Part of a small language model's weights: a variant of Muon for these matrices.
Each number is 50 + 12 x the weight over its row's rms, rounded and kept within 0 to 99. Layers, rows and columns count from 0. The size before them is the row's rms in percent of the matrix's.

# layer 7 MLP up, 2688x768, rms 0.102, rows 1493-1501, columns 0-127
094:49 54 55 60 46 46 43 41 39 39 56 54 77 53 30 54 49 61 57 58 40 43 45 61 72 53 45 47 46 32 61 49 42 34 52 42 40 31 46 27 51 47 43 39 47 39 67 45 46 35 46 35 62 65 61 36 46 74 35 50 55 40 57 44 34 32 44 46 60 46 39 40 38 45 42 30 44 57 39 50 66 45 54 64 54 59 41 48 51 43 80 58 53 58 69 45 68 47 52 49 48 57 38 51 39 62 34 43 46 57 46 66 65 34 57 49 48 50 59 29 61 46 57 42 45 37 59 38
106:53 65 81 39 35 39 45 58 48 53 48 37 52 50 62 54 54 56 33 68 65 45 55 54 61 61 53 83 71 50 37 71 63 69 45 39 48 65 62 42 64 18 61 64 41 66 40 54 91 47 70 32 38 73 58 64 43 44 49 54 31 43 44 35 58 60 67 34 32 47 44 53 45 43 31 49 67 62 49 44 38 38 45 76 57 49 54 59 57 37 53 52 45 47 53 68 53 45 46 41 34 51 46 31 63 29 44 36 60 55 50 38 64 48 35 58 39 49 38 67 62 78 31 47 54 46 66 61
102:51 59 59 45 49 61 50 54 49 57 41 50 56 53 45 60 71 37 49 29 60 45 61 55 55 56 22 61 54 48 33 39 54 47 54 44 42 47 59 60 62 39 38 48 66 53 28 32 61 42 57 77 61 32 48 66 33 23 40 51 85 53 39 66 51 58 69 35 37 36 63 52 37 41 40 40 75 34 60 47 28 79 68 30 45 61 50 36 55 66 54 42 58 41 41 56 46 59 36 62 52 50 66 35 41 60 56 64 52 56 58 55 47 45 33 46 61 65 56 45 59 44 42 65 53 54 48 40
096:53 53 50 53 39 44 48 65 60 65 82 56 69 70 23 62 30 42 33 26 71 31 58 37 55 34 63 58 36 65 49 47 61 43 55 41 59 59 42 51 61 43 48 59 64 65 31 58 48 54 45 38 76 56 26 67 24 68 55 62 20 34 54 66 36 49 34 43 39 52 58 46 63 50 32 43 37 41 49 53 52 40 49 60 58 45 61 64 44 57 51 50 53 35 53 43 55 46 57 47 41 61 47 32 54 64 39 43 45 70 54 58 58 67 44 54 49 31 23 73 58 55 59 50 37 31 58 68
101:48 30 74 79 44 28 49 44 44 45 56 60 32 53 31 45 38 56 71 50 53 43 44 50 37 59 60 46 64 44 80 32 56 66 54 49 52 59 31 82 34 51 32 38 44 48 40 49 47 36 59 24 41 27 46 28 51 36 75 64 54 45 71 51 61 45 55 30 63 37 65 42 45 41 49 59 52 55 35 72 63 52 51 37 54 46 59 36 75 68 53 39 24 55 66 40 43 58 60 56 51 46 62 43 54 47 62 30 42 42 32 72 38 47 66 43 35 39 55 61 49 51 45 48 57 62 72 17
091:53 75 38 70 70 61 53 69 46 46 57 43 42 49 31 43 50 23 32 48 46 48 73 32 70 41 30 55 42 53 54 52 58 40 31 38 66 62 60 56 55 64 55 56 57 59 63 50 61 33 66 49 51 63 44 31 46 40 49 67 43 59 56 53 48 66 62 38 53 46 48 75 47 64 56 63 59 69 76 40 37 53 52 17 21 43 22 55 51 50 64 56 51 45 63 61 43 24 46 53 42 44 40 38 62 59 43 58 24 54 41 61 62 48 39 59 48 68 42 38 34 59 65 59 59 30 60 45
099:41 42 70 58 50 60 56 38 49 36 38 41 42 62 26 52 56 36 49 33 43 29 56 39 71 54 77 50 45 40 72 71 53 39 29 28 43 44 65 42 46 34 51 38 36 72 52 71 57 46 38 66 64 56 54 54 54 47 42 30 37 67 48 51 46 30 39 44 42 57 31 30 41 61 27 59 70 19 57 55 41 55 62 32 41 32 62 27 66 48 30 37 48 54 53 32 47 53 66 64 43 58 56 68 52 38 48 71 47 41 51 47 41 43 27 54 16 49 33 45 54 45 45 51 56 41 33 51
097:48 45 39 06 59 50 35 44 46 42 49 50 57 45 54 40 73 60 57 54 46 44 73 44 58 58 52 39 47 28 83 41 62 38 48 39 43 49 50 56 47 36 39 56 55 45 49 42 47 77 52 62 39 40 54 43 75 59 53 52 46 57 38 41 63 57 41 40 53 57 31 46 44 48 52 39 41 43 72 59 64 39 58 52 52 37 36 49 31 73 54 55 51 51 46 43 38 47 43 40 54 36 41 61 64 28 27 47 37 36 60 44 48 52 42 55 43 65 40 58 44 44 41 56 22 56 59 44
092:58 38 49 56 57 47 41 30 55 62 54 81 11 52 44 48 62 56 54 47 35 48 50 51 61 42 65 41 53 49 48 40 61 71 75 47 46 46 58 72 50 48 35 43 50 53 46 40 50 66 59 42 55 48 51 41 65 73 41 61 55 69 46 49 61 42 56 62 52 40 45 65 43 52 42 55 48 58 58 45 45 57 42 71 59 41 61 36 42 54 40 46 40 33 60 42 34 46 68 65 62 48 39 59 41 62 58 50 53 20 49 35 59 50 53 54 34 38 39 53 54 42 49 37 53 55 42 62
# layer 7 MLP down (transposed), 2688x768, rms 0.0266, rows 1493-1501, columns 0-127
096:24 52 47 59 50 57 54 66 56 32 41 34 42 62 39 46 72 68 61 51 64 49 51 47 49 58 32 68 48 68 50 48 51 51 40 48 37 43 41 62 41 44 52 58 41 60 66 41 41 49 43 40 46 57 39 37 59 51 32 53 44 50 45 54 59 27 50 37 58 57 73 45 50 64 64 46 32 48 53 30 70 37 47 58 32 57 30 31 54 75 28 69 31 43 47 60 59 60 61 42 65 75 53 45 59 48 40 53 30 61 42 12 67 52 71 46 60 61 42 69 48 31 51 39 53 39 48 45
104:49 42 38 37 48 32 49 52 51 40 38 42 46 51 65 47 42 40 52 37 58 51 69 37 46 58 39 77 51 54 69 50 66 52 53 80 65 53 52 48 45 53 39 48 46 42 46 57 45 57 54 64 54 62 60 52 52 47 53 46 45 51 67 59 76 49 45 51 58 22 41 42 57 21 51 60 61 48 45 22 50 53 35 61 61 54 58 56 64 72 48 52 39 35 37 61 37 75 39 51 54 74 54 32 49 55 63 63 61 45 43 52 58 38 59 39 47 51 55 58 51 61 52 58 69 49 69 68
102:36 51 56 46 61 54 35 42 39 51 44 53 43 50 32 70 62 43 50 62 56 45 70 38 49 53 42 47 58 56 44 72 48 70 58 46 56 33 59 40 53 49 49 41 68 49 41 50 53 51 61 49 55 47 64 56 27 62 37 45 72 61 34 50 51 54 70 37 54 49 38 68 31 44 42 58 57 51 64 28 47 50 46 41 32 48 51 49 45 61 65 58 49 79 32 59 44 44 50 36 46 42 58 34 35 44 46 28 52 54 58 45 50 52 27 44 38 35 49 53 47 60 57 74 46 69 38 51
090:57 51 50 55 40 70 45 53 24 62 60 66 57 41 41 44 59 32 68 66 51 67 42 52 45 34 52 42 55 53 54 55 45 26 19 43 44 52 49 41 37 50 45 61 45 51 41 57 38 66 54 53 55 63 42 69 57 61 47 48 63 50 65 57 26 33 60 48 48 57 36 41 55 27 43 57 50 64 46 70 51 49 40 45 56 63 36 57 59 42 57 54 57 40 49 50 46 63 57 71 49 45 42 66 44 38 66 63 16 55 59 51 45 50 74 44 62 54 61 52 55 59 57 42 64 42 50 39
105:39 46 51 62 48 57 49 58 64 44 68 33 29 39 52 47 42 61 62 38 47 64 58 55 61 64 56 54 33 55 51 71 57 51 38 47 70 51 54 81 29 53 69 53 45 39 49 66 46 42 55 49 39 52 46 38 86 67 69 54 58 49 56 40 51 57 33 58 45 28 59 45 37 48 71 35 68 63 42 39 68 39 45 43 59 53 49 57 59 60 57 63 42 54 45 50 60 53 46 59 43 58 62 44 41 66 70 61 46 47 45 30 56 13 74 63 69 73 63 47 58 51 43 48 53 43 68 63
095:59 60 31 33 53 63 58 40 32 43 46 55 20 53 61 49 43 34 47 26 55 29 44 41 63 56 53 40 45 32 38 34 24 44 52 58 68 37 56 45 49 47 52 35 52 64 55 66 47 46 48 61 34 46 50 75 60 47 37 58 51 26 46 59 47 47 44 57 61 42 65 51 47 43 66 50 59 73 50 36 51 67 63 42 56 58 50 62 38 49 24 62 37 54 40 46 44 40 53 48 48 59 62 65 58 54 49 37 48 71 41 48 43 64 31 53 27 34 74 49 42 53 41 45 46 56 63 38
098:54 45 49 50 38 47 55 71 50 17 50 48 35 36 51 56 60 33 51 69 30 36 41 36 47 51 61 34 54 53 48 61 41 60 53 48 53 35 58 44 46 53 70 54 57 41 26 33 65 58 49 39 50 54 57 42 54 29 29 44 48 49 47 38 53 46 50 37 54 75 57 24 47 56 32 57 63 26 46 43 77 29 28 30 61 46 66 69 52 49 46 58 43 57 58 42 45 47 60 56 32 50 44 37 42 51 36 83 56 45 38 28 52 52 59 47 43 35 45 49 63 57 55 55 41 43 67 60
110:60 60 67 67 57 71 31 51 70 56 48 53 49 64 44 30 54 66 59 57 31 12 56 39 69 57 40 54 71 37 61 58 51 63 32 59 58 52 51 46 61 34 51 39 44 46 62 59 62 22 50 56 62 38 55 59 60 46 64 63 47 55 68 45 46 69 57 38 59 53 40 52 65 55 52 42 42 53 87 65 59 41 42 55 59 46 37 43 34 53 42 59 36 67 52 50 67 60 52 48 52 19 55 88 35 39 52 46 64 69 49 51 52 47 29 43 54 52 57 44 53 56 64 58 56 50 60 49
088:63 42 71 73 46 45 68 33 57 36 54 51 64 58 62 60 72 49 51 40 33 60 33 79 39 57 38 49 64 67 63 30 49 46 33 62 37 57 56 33 54 57 33 42 32 33 62 69 78 61 49 61 59 57 61 42 66 20 54 45 60 61 72 69 55 40 32 28 32 51 82 25 55 65 35 41 57 65 29 60 42 22 41 19 45 64 52 43 36 38 73 62 56 42 39 62 63 67 46 24 49 38 20 42 40 51 41 69 51 38 50 66 54 57 58 56 59 61 39 67 62 40 52 45 55 57 70 67
# layer 7 MLP gate, 2688x768, rms 0.0954, rows 1494-1501, columns 0-127
101:70 76 68 63 37 36 40 49 51 71 66 55 40 65 52 46 65 54 66 27 40 44 41 51 50 30 34 49 59 52 48 59 43 39 64 37 64 53 63 36 69 50 62 33 53 49 52 44 29 57 56 41 42 45 65 60 50 62 61 57 47 46 46 43 60 55 37 54 46 44 36 65 71 41 57 27 65 51 57 52 68 64 40 63 56 38 61 64 64 49 54 51 65 27 57 40 15 57 41 30 50 73 42 38 46 57 49 33 43 54 49 27 52 49 50 52 39 55 44 39 39 52 58 31 41 45 46 53
099:66 44 72 51 48 37 51 67 32 44 49 43 27 42 64 83 55 44 41 47 48 45 68 45 55 42 49 49 55 58 35 57 39 76 65 57 59 55 39 51 66 55 40 48 48 56 61 61 49 46 43 48 50 50 48 61 45 43 56 39 48 41 50 60 61 66 60 60 60 41 52 44 49 53 68 71 46 64 31 62 67 41 67 26 32 46 65 40 42 31 30 43 43 39 41 50 55 73 45 46 67 56 39 59 17 37 61 58 64 43 48 62 42 54 45 60 52 43 39 50 28 22 48 54 48 53 67 37
093:43 51 28 36 25 56 53 35 54 67 61 48 72 68 59 47 51 58 37 28 27 42 57 51 68 52 33 38 47 32 64 29 41 56 30 60 48 42 51 35 35 56 56 32 68 47 72 57 42 46 62 49 50 30 27 43 33 49 59 93 60 59 39 56 31 45 35 51 71 49 48 38 42 39 59 51 55 48 47 68 33 52 57 49 50 64 38 64 38 65 51 52 49 28 73 56 63 54 64 36 59 59 47 72 78 50 48 64 59 42 45 43 34 43 67 63 38 68 53 38 63 63 57 53 43 55 45 44
104:68 49 59 59 65 72 51 49 57 38 34 55 38 46 41 51 64 54 48 39 48 46 53 53 34 66 70 34 27 65 71 43 53 36 43 59 63 61 46 65 58 56 31 40 45 69 39 51 61 66 44 39 34 40 99 50 36 49 49 45 52 52 31 29 60 50 72 46 45 52 34 46 52 44 41 45 43 59 59 58 44 57 45 43 53 40 36 55 27 57 38 57 44 50 58 54 54 47 45 51 57 72 47 50 58 54 70 59 31 33 66 64 40 36 52 47 46 48 44 30 56 48 48 26 44 41 41 51
095:51 57 39 56 48 48 54 47 54 55 26 68 48 39 49 48 48 52 37 58 36 47 41 71 58 51 68 26 53 53 41 43 45 38 56 55 25 59 59 47 42 31 53 54 61 46 55 48 42 41 32 63 55 66 70 69 43 57 52 47 55 33 35 58 56 49 55 55 62 44 37 36 62 66 38 57 42 47 66 59 69 66 53 66 70 41 62 39 53 33 58 61 53 55 71 55 75 57 63 30 42 46 45 52 70 37 65 58 53 28 59 57 37 75 38 59 26 23 63 51 53 50 56 53 53 49 44 44
101:42 47 75 53 58 56 47 56 66 59 47 37 50 73 64 62 45 39 56 47 38 58 68 37 63 52 35 47 62 41 35 47 48 45 59 51 61 47 66 57 49 68 35 47 60 55 78 35 47 50 38 58 27 51 26 82 44 48 54 43 37 66 48 39 55 37 58 57 51 30 45 57 41 68 58 52 51 36 51 42 36 40 37 49 71 66 57 62 70 55 53 68 70 56 45 41 39 64 32 38 44 33 28 48 48 42 34 57 66 38 65 50 53 47 51 60 55 52 52 46 67 49 65 57 68 44 63 41
103:27 55 51 61 37 37 65 46 51 47 51 29 41 51 61 39 51 46 49 50 54 73 63 62 58 53 47 55 60 35 57 27 30 55 65 52 61 55 50 42 52 41 28 73 61 53 65 42 36 36 64 35 60 62 51 62 52 34 39 63 60 41 71 60 52 63 54 54 61 62 47 51 68 48 45 46 44 49 48 59 49 43 64 42 34 42 50 27 65 55 49 55 63 58 40 55 49 35 44 55 60 27 48 43 75 43 51 54 35 57 42 56 52 68 78 50 37 51 55 66 62 62 41 69 36 67 69 63
090:55 51 42 48 71 53 39 36 37 44 38 36 68 34 64 47 50 66 37 43 61 44 60 51 36 46 39 33 62 40 60 52 58 50 81 40 45 42 41 56 78 55 63 46 51 57 56 50 48 52 65 64 41 47 51 43 60 56 25 60 54 50 52 62 42 70 30 44 52 70 40 66 41 48 36 46 56 49 51 63 62 60 55 45 42 52 38 68 46 57 76 39 40 47 64 54 39 65 38 52 41 69 46 46 50 34 78 76 50 76 59 53 57 53 51 53 59 71 48 45 51 38 53 38 37 42 40 55